config = dict(
    n_layer=8,
    d_model=768,
    n_head=8,
    n_kv_head=8,
    head_dim=96,
    d_mlp=2048,
    vocab_size=32156,
    activation='swiglu',
    norm='rmsnorm',
    norm_place='pre',
    norm_eps=1e-05,
    positions='learned',
    qk_norm=False,
    attn_scale=0.102,
    bias='none',
    tie_embeddings=False,
    parallel_block=False,
    init='uniform',
    init_std_qkv=0.0199,
    init_std_o=0.0,
    init_std_up=0.0199,
    init_std_down=0.0,
    optimizer='soap_variant',
    lr=0.00351,
    beta1=0.95,
    beta2=0.95,
    weight_decay=0.14,
    lr_head=0.00624,
    grad_clip=1.0,
    warmup_steps=200,
    schedule='wsd',
    decay_fraction=0.883,
    decay_shape='linear',
    final_lr_fraction=0.1,
    batch_tokens=131072,
    seq_len=1024,
    doc_mask=False,
    train_tokens=710800000,
    steps=5423,
    dataset='wikipedia_en',
)
Each number is 500 + 40 x the weight over its row's rms, rounded and kept within 0 to 999. Layers, rows and columns count from 0. Numbers have three digits each. The size before them is the row's rms in percent of the matrix's.

# gate: layer 5 MLP gate, 2048x768, rms 0.0977, rows 466-532, columns 704-767
# up: layer 5 MLP up, 2048x768, rms 0.102, rows 466-532, columns 704-767
# down: layer 5 MLP down (transposed), 2048x768, rms 0.1, rows 466-531, columns 704-767
gate466 101:522483454468456510392521476500487446494505458457508442447494532482498483425470528447496517538496504551511486507497595517451476537486467581541510448480482577493519490511585462514543508519493463
up466 100:465490547462532451495549512485518501481575472472522514519481459539451471534432550499499542525492474483467483493517569534570476486463433426518568520493527472483525457479423445454485553518506478
down466 099:544534532530430513556574491457503458528505551452602539521494498523433480520530451499519513511485561543505445498447443523513500425462535519488537545525458478528589580459538507469484549470468458
gate467 101:495621493475494517500539568525505508514521501510446433479460518426522466457592479569430495568493515482500471464496500486557470505512571518537501507453426536481536554484464496536471553483423433
up467 096:501565500450583522573576487521402546513475487477557535487520466441573541502452571476444557532537452504480545491544541437485490454542538502494571547467606474471518509529523466516447436586532501
down467 101:433500527526471429449443451497523520479410552524467467521467515444537542522501527481479448551491426390441430447533550442528515503435473481488509517564500462540487484486517554496542458539494512
gate468 119:565458488478516555568454455448443492513531460528495506481547468533504531486535520536525508557460538499559509480520490490459523504471500498470532526479521527542473489572507519551495461470565520
up468 114:499477479511487522515483460480504479514575516476601455473511462469510509509563563512489550514505458497478519575483521474517464514439577485477500498491500528495470465490487456548457564434554469
down468 106:526450501529532522510485453483509505570507488500566480475514467540535536497550533484540512485457504502453452550519487462466524516457535523442481526549418554472499523547458559490445541486538489
gate469 104:490446508502425519554538526532475470529532513531527473500575462461522456503420566529617458577469487450394548505446557457572512549488454473464496511525552476518507616573537424479547494451503500
up469 110:489501547524442505464512500541528495527536493494533558538475566487474525477438465477554465563466572577514470465473531432494463552445523511456406485519436521423544526545543537508499497530581531
down469 096:474498496510581522545473543474464483471447495555480535428470518501552476501471509558488472533472468511459493514454552454534486624508475513508521442534531406540468557600457455564503525477499507
gate470 132:485570509463517489554498541489461473474482480468552495450511488527482396490492471511401519577533477454474487481537482453514418538508510500534496534517400502541503496522447523443436429558487531
up470 105:499558499461512568495502545530471533524480556457569495480471431532473476482505493555502474478481482445502498474486496499497398575462515513434470495559477460524516538520441491489393475537472516
down470 105:550479478441520485457482521502461435462572524511509491426545582546435481520515505507449473538474481530469477476526473502508567465526551478514498437456471488531525498472566509458454463547464510
gate471 116:486551487571490465525526562559498540614511540528515443541521515489523499549534485491534471523496507456542444517404499458506426459455465497442589481470516549511472464566521600427504541440473516
up471 109:471459530464549463426492508532532527479491561480495541514484544444589484432428552549509568542422444458478476546520538500479419436535493468562471495517534515515460509562445572498484394523460465
down471 105:599581506483501543536495513512520486551477550544475526544480558443514509524471539466511547518533484505477440590467587467533480481547544513568469523534439484516566506492520552515487501549526530
gate472 100:393469426442475507457530497524493412430480407528533482513506501475507529495502501420487499529488502491581527459520489434529450516517524506495526498500473494501574517554547463411457547466475488
up472 103:483486488503470549535490488526541499505564566498496417513540463541501545512563548523503527372516490459484483508540540481460498531470476490493504502503551494444536470441493425501443435470497441
down472 102:504425495506491497458465533511486488472439501508464449510560445572551458513467509534424486469494481487463443439544502470456493529538456451483409490541521424496477533490504537554471526576432517
gate473 094:459517517544525534489450535550499541514448439502582529481557489562524462564510537425397509512533466448520523513531468473487584492537470497500529493500505564455517497521533579507532469467511495
up473 097:519449504591506548462566500514499491472454554532524407538522502524499523471472503502500483473491477522496514477454531450515466455463449431520481486519516495565436507570483438481509551569525567
down473 100:497548499512492458459527503513454497519544556487479526481477507549461515570472497566522473513519531512434565515503516465540458415564507448520404520497535549537493505527531472510494552537469468
gate474 126:492540558488523562538589596450486519471527512519534513515513477491542481501498495557535473516476523490528527521510486491464478495562561486538454580511444501451443494534549512525517440414525464
up474 110:514463453560469521485412386502573478476482505432432469488456498461416515490446528518503454480529481480416498525437542486565528495453523450513503473506519429541525495451521556527438543563444515
down474 098:486513530422480484503532567459426541517501531509511541429509443514514449534518474526464481518493502526564509464517464545510499543529558567468497505532435486440512468510529463503509431463464501
gate475 100:544471523477493520569463517575456466513464528501554523538443525529497518492569492437511520465531513467496456537536451475571466482546469457516541522457537507542552511468495493510476474499474466
up475 102:506480532484514473452485512485522473479498547448515508486395496461503480521472538525468469520510481535482513508430445577427463480413475479487477511472498449477555468567539513501481453514530468
down475 103:509458465490519519431478560514493528511485492514526504568450519488573528531519595497535481527544500471477594527392540464466471510474412468548457477499506520455524525534527530428486594518442436
gate476 102:520474556508508587622480522509491510464490508484483493449466600619402493465574522433508548499474479528527463509552502501519477483531510550470525517479475530540512519539506556463468445579477454
up476 106:580610519543521490575463548510434501468493515507552454516556577546519488470516405467426476491534469481466514517477484539488518442569475467574478519503472501539477472448495551515499456494515461
down476 090:592482466479616494565487553474522463469529499550454467527422579448423426469495427491613473458612469498481475466493518494538461534514400521498459460558517553502505486524532517521556488570553483
gate477 094:488551521492462513482429574529419437452495510512477445487515515548510479534460467446555499500501441473547470500454462474533536490545476463552480442529501478541519461516418525519450491504466477
up477 092:457523520571533490517474541511431485456487524533546437505438465538437507462565526493500516499568510461433466499509577482511504486531495467517483557498546519441501473573433514542509473502556512
down477 094:546534567476511481422493439504507463509464533530487477537529517499518518469533508488538496482534514568483515453539509479509507474580450521527465472453501521426515566511528543549553504422527546
gate478 107:513401535511559510532477413454561567466512498521503498457482559469566545554518489516460476497509485511438536490515467561483535548460518503478514562526482560512507537462463456486469508552521566
up478 110:447539476573442535501506542579488437524545437438533541535511466534432454389479496407491483470521505497474493469495507495524515491539463484463481501504470484489491494504478514485516504479428469
down478 106:434463436540485463533533496548504428455511444455471492499531436515513556460518476453509499547487499516547446491521502531526485516489540503507538450464526478429499468488470518531544486474405537
gate479 092:497469472570536467488478522558482418499488532503468490529574448487437576525456502538540478535470452526465482458551479551504451482492490523488448497556546490465534503458493531445580480539480468
up479 087:459465441567520494479486535558459422528450554521495456482569508476447516550492469507499530507485520526455495481489485537510479463525455522438484579509529499449487498507487507442490458606552538
down479 094:538464481538504484456511438439446549495457505445483493497494487476475541538571539502464492555497502495519506476454551549522519484480512484491575467565501470497539503488436454440474478569498528
gate480 101:499545474518515523491474493486535459473493495483561519514545511491482525496494544547540549495451443454494467434499510579443410511457537557444507528459487562488510567519546524501533490493447548
up480 100:454511504541476549459465468550493491473481483533474510499574452464591463529479496517469498578516515444485510509487498451520594490503512487456446467527538497476434493484479488561475466462503489
down480 101:430484526482470510519533503477458560450467454511539462555541583474433476561478532474525533472488491517459491463531486580467529521446484571482431536503547425510498365424504501537435500456513427
gate481 101:494451501421524492504483564501501578500490484487456520442504434447487500552516498532546540399528495469585456480524562497550547448564507478532520473533457540504502549519543525515444483475466485
up481 107:496550506594488516431638492530496482515509556451466479552500495476551538518514511453539535565487446494513582532551460497478510491444465512477519429479533484560585493377493551460566522576508436
down481 109:516508465488442518493527521542572501543480528473505491541541466469576503487494489449536531508477509538428576453471543499449523537430512545472494473457493554487491534483584509491532569488510511
gate482 100:520486473504509556486545501408497434465442489444508488474533498511531526486476478484425488549526495570507454524505575466502463495471510470461504484569473521517420487438494486519459485561491517
up482 095:511497465546543527459559507510484491447504429530577479501519506468546491444460525517499484462506547517526502448528530484443530526478551548461471486575526504577483531518503508523492462540506507
down482 097:527519483450476534443481546515487488505501499494518537487509466495546441408456462500427359504520518496524540536484478502469397518470483481498536506512504515526404536529503470527503608514449524
gate483 099:503506474550573444457502452515491430540482498489491527510514440474515502517479546545522487467511481467438434528462528502503558491547500501491429444471515522432507511490550583479481489429552530
up483 094:507444485482552412474542435523486567585566469470526510503500505485439539536430485449491465463513473515471516472457506535473495476520522560532531447442514465503495516494561584524475508494527435
down483 099:463456515498507459526473415502477565512464526489490522469497541496514511473515493506489491414530536429441497458476488448481551428505488459533502392562547546520497438588501565500455455400516475
gate484 094:504431445486426507460515447559476487561575469570498526538504497535562467457541493536461407478466518503509404538474378496513552497467440512516468473473427528521531577405474504455492446523452516
up484 090:618596517507440439461478508499453490525446482473473464526559439461478513572510548504487544500438515460553520555480447482560531478543469616417491523469519522544589436509409520606439572496571426
down484 090:498457468511483513423523502490566446582510521457530478529496535433478457528449430514510507439551437513502535487533526497465513409476474563511526519519534513473484454477507455472455500558445496
gate485 101:474464486612477541532443463420494465532476480432526437426546509499479494522535515529438528504579483543436497499497558404466530484510475469490492458484461468471445456523485535502524500484496454
up485 100:586492560512465467505537520476534489465462507487521559511512576565455392537496488521505519459513463478482423476473484500516458555559518435501523548616528530522500504508523537473538543487481496
down485 094:398547490499513446520509506475588505420502559571511562473452502458494556478488552468532475485528518490524551495455545495490520545510501507432467560475458526600456434470490472469581501487477535
gate486 101:455504525513527519524493520444532510482525484534530473498507561604526513545506456540506448508481511525549398561568445465505587549489537511580551503451459547511576505462474478554499539448452484
up486 097:501492473461521484564614518534495404468499484489604491521496510396500541506499523394530425540501513503427514482471577597539453467490481507505501471487552441617491478569471492467447483506465468
down486 106:533505478496480458515494485586502497461511501534549462581532524502535508553520423589587558535498501481447439552494468496481470559501462505522537510530618532487476438474493494542565480583423485
gate487 102:496481484493473553525474466503495472505583519528555442488540436520483539407489526500457567495523466485523485514464428511487532538505557424428480500464457463512484510429455454509472545529470524
up487 100:407513467508453436451592443385453456492512507455524549460449521515552541563515504469477443510500544416449481543424545575483550456468453495547488489490530474437514493540501555494425507505509537
down487 100:454568446494461466438495497455486474428474486495487501503417489553480498510446457486463546478518506476483454466528477544451485454497503515468473560529542453490546456510531471499525527541501525
gate488 098:451498500522491578450560548461515527503497475531471503486453467468512499510518512457488517576518521523544494542481495547430490505502437544490437504449537582541495434445468528455450500551499451
up488 095:618441475462443475515446501466471458530479508455583546510499544476485473467500499465507508449442503500449553443500467502489505427546518541515528547524576484533556505525449550480429512506499508
down488 100:538536504531580460487457474462414490483503475454497495504437483520478443493564453549445540519515500488512538467601482550516489488497551461422595479442435470476533521509517524495467603383508477
gate489 113:488474518518473490565583504559560477560510508500461499492479463495492501504526531492449404511467519509453417468498475441573465504523513482511544500450507533582478480549530559489524440536453471
up489 115:468482460521448462516566500583523463510487483499495463480450489444499537530502547539471424445547534476506449485478556522535475484505459492502536512521546521539525463510511509446539513568491472
down489 105:561481472503552488487521499530570503524485568523593558525524468449533503502548478458509444561554560513492545461482486497463498614515493469482478472502514484445502541552496552462515478546484488
gate490 101:565508443497377524488425549480444534550621474478547471531464448472473511529441550488498449568444431493492500491404564539492581486399464517503471439531563469475431502469460454522532472408377510
up490 099:513423484550509502499457412557536514421548571532534469458529529545448532538533468428551540519487467437461498516404583526532570422513537451582480539510554564434578481457468493558494504470519560
down490 104:504494541518521546480413529550552478529539429520490505475537497550450591501510498438484549493499560466477509467455517545512556497517438554484486569586513589402543450533491550546498467503514458
gate491 099:497528382477494559463427538464542486529442554561484479458519541565500437520496496409536538497497496524541490479503504501500482428432434564517513513449461597502435516535435529515536483613460468
up491 099:496514579485492484557493569446542466455439547499449481475446519495495449486490532495549538516516528523539465544507467502465546461428442559498553494473442417476484368499501538401543509534521470
down491 092:510472549494472537470489516533489470529546512485499438416481478483443513562548499465450508485510511469515492462483454507564547520521462554510480500481413500512496485480493482588526528431356442
gate492 099:413465382428522486436505432553508569498533503464505444519547573526456465430498502506491525534459502497476456502573565511496420480530541449530508513496526473477500531505451414548447490508479468
up492 096:521489485480554457536484497439499462462519570574531498470499493440488545537424501481492495527497506537473502502468516530501516474545556499458483463514575508538465535491536589478522572489463538
down492 096:520473568476545521537466477454541543589546504500564517489583550454577535467540465566495484534490481502416494505503513525466551408539529563514535534502566470520563537453508517493464536549470529
gate493 096:457455519449548485468637481472516524482508506491396499492485471488553506538493535519504471499525510527538462484544415529588513539495523527502480517499515463560522507477477429460539590522509478
up493 095:581515522566497503479528559465501553530524514503376524552491374463503530584487572541511497488439503447495469494499491433462515526483412513533504485508544476530462516486451525501512461556486470
down493 099:542468488504532544542459450539529496500476552551518521463533485487488485588570498523466472493407543475574465483474475486502530442425524534549519488469494455487519540547535492529496433547461525
gate494 104:498502541507426512504465553461512524511480540524505512493504482457515540491455503579554521539517494543506547492455537504491512409494535430565488497542469557414542510488546514496546463503423418
up494 107:515489521388422495569593483507454497513512560535523507528499433492449529467443587539553487518496509502487548498495484430489547488432525452493473501471512529483483517517475529507559523482501461
down494 105:508517460500523453489570459400471458590536499489578537495521512509488499444483505522521446515528500538513444478513509459496501453461530506386423518518572505399515527538472521546595447537457465
gate495 104:489524454458497487522450434468527548505591558484477423512493500492494517462556461482457410507487496489482476533509553465470423485521473401502481482557477509488488597468528505532525419515538473
up495 113:498521534464455505463495455500495463495442454524596489546538501487501495524507528501466506536428503506478501514487539480552527510486552503507489529510550521515509488524468451586436514503469552
down495 101:521510504472454510528541532475513473506509543496551508468499526457513480514466457470550541532530577508475514551500506531500467511504422565494488506529515505531533525463460496493536505550434560
gate496 106:563487496518533499464566523493511497482513606516456483519578479528422450500542469472495482437418495443517474421460521531472540515509526527493473478500497493522475506478459571479494509422472480
up496 112:615480539468495541577492530473570556498436482443504445566566460490437481503591452488583512485503468504487473428462531494508552499516528503530475497443548493532419475494560530496551492403499504
down496 103:532548454479498511515459413510508464490472477418458522560501506509500570484515449453522534542426531482583515436449550560510538521522505430589537488431549492519449435450510509495496467478536581
gate497 098:561474519461453483480513461480553540506471485509543531466530531467505439555482396513492439418435423523518503479393529430498491446484489512536489515463526518534519478512533467488487469434518483
up497 094:585473482490545480472521547485532427481513463535508490500497582439510500508509529494494462503460467487480496491453469449526500470481455513474520522448543516509450531459507438554498482519520474
down497 104:569557483488429484493463545516534489519526492543440510479510513392518502466451496556415530573441603497477439521443516513490527496454494521503577490427472506531481560551534554444496471484497487
gate498 108:501491490449468559481493496565451492483541486469527541491504490553499499546552491526516409464423499504481491503496512537505442543520590438502511599428503475527467494499486512536442591477469522
up498 103:517537438539465496537502529484423508405542486545531504482508428484448550495445446431528530428468469485565477546469479506486494485487550455464528512481566459540473508495488458451476456519548523
down498 102:576523496447510549514545524501484532528507484527478502518512516537437502503526542462540523542508489598468483419425454502473490523513571523552453482487497509461389550522498437502499513420483555
gate499 096:348508507485520449532409468477455475596475546470530519504470587464539437525475456569548543547495450487478508531496503454456486501540458479487534494569507555553497520463555472471462481443556548
up499 099:542450475483452533514489506563454494531540416461518479563481543495498533544531542490503452431504455468572515443516532507519505528489475476500505482474537446496475501486504452469519436432548457
down499 098:509460497526552475535473504510517520501502419502517531487537546469493513580521442610438457470473442606498473475587518470485498537474485463472480541527451515407476412569430520549544478496555535
gate500 095:479441440477482539484498405553592505476493535515559532425502507515484439511510523485522480491447466425480467542422466414477502456530459501499454446574496438516509480465542465552574479519522448
up500 097:571458456493485515569495466452553510569486526458461547468520510506572462518442569403536419473483510492454489515439511553529567537539476477473478490461541494494462542467486515529497453546454506
down500 102:561478487522448495508461491482504481540466550409481475498485545551498484554473515438494457541468449514513513482495500470470516517473484458515523520538577499495455494466438526471462516443500454
gate501 095:539498443576490495504484485566505519512562513518566458514491469502503494499531421467521464538471519510538505472482472469472549524499534520478416495449527527501507434589416528510472508461524545
up501 097:483533530511521581581531531501494566489484514558459517472500503514514557536477462448556514527497533456545452442478485567440532441481465488546516544552498473584435580496530505451473488493549499
down501 095:470507461560505502543513589521487477425554467503519403461533429477514462577467549434452507469486514508438501493518555485504517439507557558496564488522469483506537498482521549457397472516508486
gate502 104:458456453500474451470488523527527564482535551574427478509491577549456516507509495431492532521445490530533572461465541584505521488508397489476460509505498498560538573449426488438519477538474537
up502 101:468532481523461444478524511498529446555567517447464494508583480481482471508475462473423552476438482440565536429425528519510534522514460488500481540494497418466558478482450624490516523520560555
down502 105:442564530508524462491448458541532441552631480436462558525463502533454501549482433528524560556527501538585426499526519546511526528572449519514592493469498480491515477428493523478530493497467523
gate503 091:525528475503474492555471496519490468419510432538541494449483456521551455451486474474471519526473510520506512423505540520447520532485559536520526536435535511515545488480512531537543497515469527
up503 091:491473504487533576590613482515462491483499441437545498501466532482472479492492480515455479551464569489514495566522590485455530466512519459600542530506535550514540497569454432482566529461457455
down503 094:468443566533483491510532396509527525520493516520562534489442535489505577441493560481534562536466473555561503521475513463592442501518501548565543422499509457499483538524453480484437461533540488
gate504 094:477526543506512451492486488509543492477438474480568485551579544540420499477560543505479501550536452445490458516451546475476522486509474465418413499520480487466503545495562433566508520537501567
up504 096:487489511509506383573513471478555538519483427499546526511554562497472503457524442498525555472462484510493473488416507461507471439534490446476506409494486509424549438565524504614467538532523541
down504 099:474525545465513486450554508443545509483400543514488439561536566523480464487544478512477449524497436513483515489551500527475455461538491524476485491489490519518467497562484483512477460526505496
gate505 106:433481497533536516467433570527500485448518497536452484480557490489504481504483377521496505517419489497489472524453516532533495407457503532525501471476463523418483553469567500563460520511528537
up505 113:515483432560500507460479522523484487442534430538474501563517465373501576506500443574581549558459472495490422488479517541497516466473494510533548432482371513427525452504548490479479516445462542
down505 109:545528609575541547569456492560480518534456520554470548431535554417507576537502494492516510577458516484516513550529492505438502477477522500571571418502451464523501546494499464533485513510450502
gate506 090:540492484536493542562588514575524509509548490465461534407460506520527462473467519448529524541466467508519476498509467472532469500533530501559471550468497539463535544484511593442484478547484547
up506 098:478479518439552510458545571488572492470451490482455456525549502483551463493483491550477517526484547515527452479501525462468471474488537454442506468520468549473545486539468405487550586595496526
down506 096:522505482557529493561522535534473527506448480602537550534518507503553442439430503477502536624486477529501440530502580529499484520502458489513559545571508525453491570456435521550519389524451569
gate507 095:540440519531458459467527478536535543489490505464432458495481560551517489499574460542489500514538516478557558494502407545448432483566490386418511508431581490472435479501527546498499486528496546
up507 093:571465513466496536532473577522514435523475520540544558543490513526521467419570578493540480547477441485455443450489566504526523546517468548441473472556502493456543479492509456510497509525551492
down507 098:514477546460458464533476544531394530496515541570469577462503449429549495491478499488472507475508544475407499522490508527515509562505503613534502570491461558523486426454517552547504471530487444
gate508 100:503477515493449480492513586439499441529495504538517516433510460556516515515509458471482477453529430461502490537517420491460466459489523549536557443545486436484404504439511525440443501500577448
up508 102:500571526509475525485549525466504520494454519516470497516471463512528455528494525499472537553511451555529443523547481553557466582430448494511546530429472566510491507480446540451459522477503491
down508 099:454514480469553523559458550479505542483520580513546517473542430553586505509472540481452503486503513433501474518538561495539535555465486498462481510517487560524463589508407525487530539555450523
gate509 091:550521558499481453474426500413594458452481538478525426480573503484499517471448537465516527558485502567542524494568473524537439536497521555513538499437489505525516554548616452521509514530503508
up509 099:543544495574409506481565555517472486531520499549500525503526499508528492507586447523491418454483467491520521510520569460486567452486495504453495444488488563482435522498464456580516535450459481
down509 098:499465560468499531578570565493500509480509462420480553543484457582533500514460454547549484499477466538504497501533475524487500399517382474498493566474475536507482472453545529487494550596494547
gate510 100:409527502589477464516562624500517559607508515517554477484481521496489527544442533493492490530502548466480481549459481453378438523519402559404509492499474492510522495501519498572469522481509449
up510 098:538527472435472495438555406552558544483523500555500561477424436493523545422486568479506515573494493498539440496541514434468545534446491578539512444547445503467481587539466517426500553498523468
down510 098:499480480547554459454407445503445525477497513459521448481481422510517461487482457543514558539475463474525448528507500522542545413496475531480492500498485497475558502457525523488511510514499563
gate511 104:395585521496468462538502459515567442519451519490500429542526488496521458473535547466542459441427582549511515432451524473470497502525475560479489529560561525408577502446503504492563571531519537
up511 107:544464530492548471474513485525528510492436495478452495483525511480497435490545455520553527532532438540481475505564507446493469451516505488540515462464470493533422415556482483487530539483445548
down511 099:521472545497572483520485523521528469506495504546565485437476460500533490589447532521532476493515461437482514448542514441458537525510535450481526503476463451528461474590450445512483454491465585
gate512 100:459497477549449532448486512506542561544518510495422562456570501460482488516479532527494534489445458493520471520473465507559499500491461489510397489447569548552439493560620522522461420453519441
up512 100:464487545466506535476490512495473443466462460548580430485455542551488452509510529523402488448521575509509531457555532499489612502505482514497513478465520508553550505498489526516547563439466514
down512 104:475539466408524468539504541523512551531498526515518505495453539540465481440515542576449490454501441524468482520471486431507486533518562496449557490523535426521540463501587453545481513523525526
gate513 091:541517420561499523468487481542518478415530426573468523541553490478514470463461442415503488444442494583548562439503494484516481495490521522505464480565559446491481408470483530487478492464442490
up513 096:514499487501489517454549488498503510576487554502508498458476539551525481490481471525468529529470550502505476519430572476532518525502494427445586490426463509528500512453558504522486488449539480
down513 097:480536534434523534529556492499562417533475491469501503544547576557488489593434571533536435561541456538524528499554507520492520481449496511468480578467484544497539490486545476476469574492554515
gate514 115:472510503574475510519551584435502509475473515553470556500472452494474462487509419495541549500469469516485486461533495479470457474487533487461546492474472451522440465518579489481557525529403486
up514 110:506472481489500510520502472511573501526481500495558525497547433529506480539505610591513518510505491497542537475454524480526521493537497481554531474474424522499591537532402516491517444434516538
down514 095:556500512571458544474489533391525549504498541544443474500442466467453460395469387527550596511470520482475524491524480513503483548498544474450467487515480451523444419515502486546487486545523465
gate515 095:484580449495542564458489484583493473517476508505433496465528489493544530486502475521558515533507461485554475529633528520564500548450486531465568513495595474533510482490441505473550532505439556
up515 098:480483409474474498472461530539497513453515546516513558462560529491478536548639473474517460507425524533494486509436477476452536462429555407490515532515542473523525487502475568534477526406494513
down515 106:478455466453484571582579490496489517552505465556464464482496516464481522530509445421511482410432501518434588504491467484531519455479564535442556532505491490529475507533431503560482469517495523
gate516 094:461472495465478531478522509448499521468480514500521524478452490402503554539526469467584495490480519472534500517507485421504472459499464574492406481536500484435554505507523496547466516495484515
up516 093:539559477436572518542474485482556554474527622489529439518490470506592463425490564480512442530525535486502497465465522514466535523463627461498501484498507513538552562472494499475485507435517510
down516 099:546472521528497460509505450482526499538560525497431486504582456510516436489517546531471582501500514462483501524457577513499538556506534516526496563490523576495478483556528466553495551567446505
gate517 111:552472498516505490444487503446524459425470531461474556466558610497498528526490536484549537500470470566497485485509505574514536503530407517517490471460566475522482459488453509521546510499540496
up517 115:512540504458430491518518525440512453464482556480497562498508532533518523465476585484514499530391523468500525451507518546510538522502488512507449461466515530606416394480479534508517523502507498
down517 103:513535486519541500469514549545491448524477525498565521416382521548481485533486496430551489544496549492496502425469513465532549485547572528487523476463482495582517435553500482512479453524532554
gate518 098:450518547504512417497493496465480487486453444503470537509485494499433454461545538540506563595522579558510441489493518536481479492565467546526477525477478602510463512547535531501498538504526504
up518 105:582466513509577532488511601465520457436486475492544495435533448537466501518519475430450451478516482480486497486498493507479560475477552507552500468484486479480477558527488575481508495442568505
down518 099:472576600507518575544505473580463435467579465461520511477477457508521507452487552506522476533473519509428485587473478489542484426526485499547464494493493506509441478546524513469521563446556456
gate519 092:553490481505546527507426578447512527474519557488465558537528542528489520464535513488585483478490521528465579530447536465513455533502503438534559430474468518589442500525522557543475529418507505
up519 094:547556489460445460440370509498508508496531483509470550550615454499506506480491482500546551486508417479515505508490554488480492504396461512508455457596529466544543486483544420466559525522532468
down519 101:499562471510443496507414441457476482481575583479540498493520509596527461515474432491512536490566538454536556498532522511546475547493438421526474516556527520518468516420467465454469465463500537
gate520 093:499451451462529519493478566495454461477599477541548464470518505623472476551471468503544483512453543499544503517496418530428438561443485522588614476551463465504487500497489448531481515476543535
up520 100:510455553534449529474511557487503490521624443472562458538476495447493419444517502530515499458504550466538536507577489544450407482447566556508453573519504413478512505530475544478530509470589501
down520 102:463442483489521453484523545535484525539569533534524483439478463545473461486539488562533490481478494466561511515456479500519555496396476558485504437499498437502491465489510513542512481517518485
gate521 094:491494473592455490413458525585482449491469469472474481486540509536494492512525438535531531481584505494511475543507508516472504424491507558470438465473539505552478484494417566449506527477484485
up521 094:576571523537580530503559496530531575596493518478507442471505569471524522496434513483530495443509483469427495464509445435461561495517531424498470470446636474497419547534539506513485440449500424
down521 095:541377506516482553528445563497505552518436474488520517520605558515521508561405513463404531535525523508521595501457482471497498517494500548510517472590515437542545564549544409535511467435511552
gate522 099:527479475504488495446545528468454489490481500450496455453507482458517588508480454461503534498462501529510605521542502490486462490448485564400504508489522531485508532549490518519516484539467481
up522 099:480503497468521484603496511479504510533510516493552397502482543504444537439463425486513512510490458444539513425482526515419492461502458500560470579497507584537506490455489522459558471451500487
down522 100:526484579529531497518508498549525494487456469582531469529444445496520454526453487502457460473455470460553558495411540500533526487483503482535471511496507489448460441486546541477463508499535562
gate523 097:517444558553519403487514494512440449490492476548471474559530547489525561492562471466426475498520467515554494549533451524456425503466508473553447477543450498439514516474479510502439440571457504
up523 098:542527456544590512500477474485482483540500531479480532584495515487463508388534417484505504440515498526522567455469519562536509505441533574530541504491482512537517476464465551515463467494486437
down523 101:540478445452540493459463445515497560508488522576506496530520577543446502461503510477560526460536536499536446521537476509549541540455568511426486522551450475493509444431485578425539513463524481
gate524 104:544486461508482524512442515513495556432501560498464428506537483474508433517493497476471543460481517494577469430487551506399554514495569523457492499464492471472516476520529463493470526471512453
up524 112:509506506530521519478459542504414456494470479463457487512498607525394533448517430511554515508488448496518549523513477444532447438515477450555515514503521492508487429451520551464509519558452514
down524 097:536491438463499519458458507501503489492502485431491475498532473489448473511501489575414548448552582515480553529460488556465556467496484465505435532487450493525497470540537587492562506528517511
gate525 104:508530481521514577516530478483489440435513515516461471507541580493410492578497548523482553478553492448505518491541532520456524503484483484506521447526597476618471481500515538530540446505414491
up525 099:450571473454517506478527450539490497474486421496520505521445577508533545430570486441588492493480563538527581477538558507577414479452501507478506581465505477454579477520592483562473499558521446
down525 099:496566564601507505482538422541476518573496507484567514462460509463550512484542588460481558473495541560509506449557566522563394518475512527496536573492500492439579528454478522474545494482509493
gate526 099:507539556493469474526479498562550490445470529506511454612468503500438456500475470516522467534570543542484468484451571557515510478478511460582472478518565480572517509463515442548479563493511354
up526 098:498427520456429509545538572524509528537496561457500551440535534509466483499492507527493526581505526530483519454460510525444503481517512520474482519428485524552459528531546482504525527514498435
down526 100:504486505489504490479492488517495392591516417515518466519477540492539490567527533450467484438529503508447521582502513493557504501562489503523474518467470428506493473550489455451533561509511515
gate527 097:436481467438461486549495549516456529495425459526516506398489511525465484486518522502530514507533525505394462529485587446547529514576489510501540478487522416523475530501453522525470573436458490
up527 095:527503488602508564506500529474438511571518542476490451551535500526475485504480510541514457459533510507566444453472499394501473491522440461488557513551463492507566509496465520407481427512512555
down527 100:537472511521458468522489494423501497593553471505467510469500498477536495559472485407522432514434500478494426497460451491523446442521530503480527540504473448486527441547433485480489477474485514
gate528 102:432477476494431535480522459458506500494512527596550497497495516520526463432507448530468463496510498473511505521493545561422549513542591550453470511433551504507499490548433540568516455535523499
up528 100:420471535523454529499572487541494521527503519464464499474473519473560482464533498539439500501552471524535536439511518470511482553497476439481489533459351477493519464474465577520480562468476503
down528 101:473496428504504451510498454555493571498480528488474490488554481426532524489525438492471521490517554504448447476531491520513539498536445455460542513420377482487525428457460486495503494470493471
gate529 105:509482512490486556514443489536539455520452446534541512487506463567472478538471483499492563564390471530500429496421502474511524500531519492439497452505517494488471465475477511446479558503429540
up529 105:473431540571533522497464520526586510546462443490519439545473517518549505509491547575501546491517469413556446486468458488500496558551555552495468448431524482491513529466468580488486527509519550
down529 097:387481456564551549520445469450535438507483528525466486400513523508525472538528490527488522480471508436484482470525490534472492487546514518408452523510492566501445573494478473524456477486456517
gate530 095:493537550559434519534452457498440479520514429460465490431447495552454460421479528513533483519516479527499487416496527456473515489509525432467484525491543477521484481430428487536433527549464456
up530 094:513420504422524537518522509521511502495374482528454501544506484533570479526521538489504432511464515534587441536510473493553518513574458488504550520499500509524494482531474554501496414532484470
down530 095:505432479452491447453652546524505467469458453494488480499495455509447454482476484513524610434541511429437505598539496527526544581507457516565456446522476485448475463521544438449494513530616517
gate531 103:480446456494455486531520521559487564454466497499579480538513470434561493460416443515458529465495514480500479499479456495537493511534532553520461428559499478488493474511468476519508487495530383
up531 102:454520513408488442533458463515490463500545496533501480444455456499504530540497509562546545476478514549501506546509504541521452493525501531438471489525514498461510511525418496496525462529485458
down531 100:510516445474554438516420490577461496575501522549536503506521536542536476468528507546482622519552492525521507565480434523489576501496487591440489449536445459457507485556522498469492518478452473
gate532 111:524423525528524420479454500497554469542524500523508497442514528509489475514517446502453448508551509509532472544495538474496493524525455503449440534470487534525509484487469585519495561435470483
up532 111:533443504461471480526440480490491487513475507558524564533419469526503524504518541494497491445458552509477455466479508485516487461462512481514566457557505472514509449453527522509513479599491513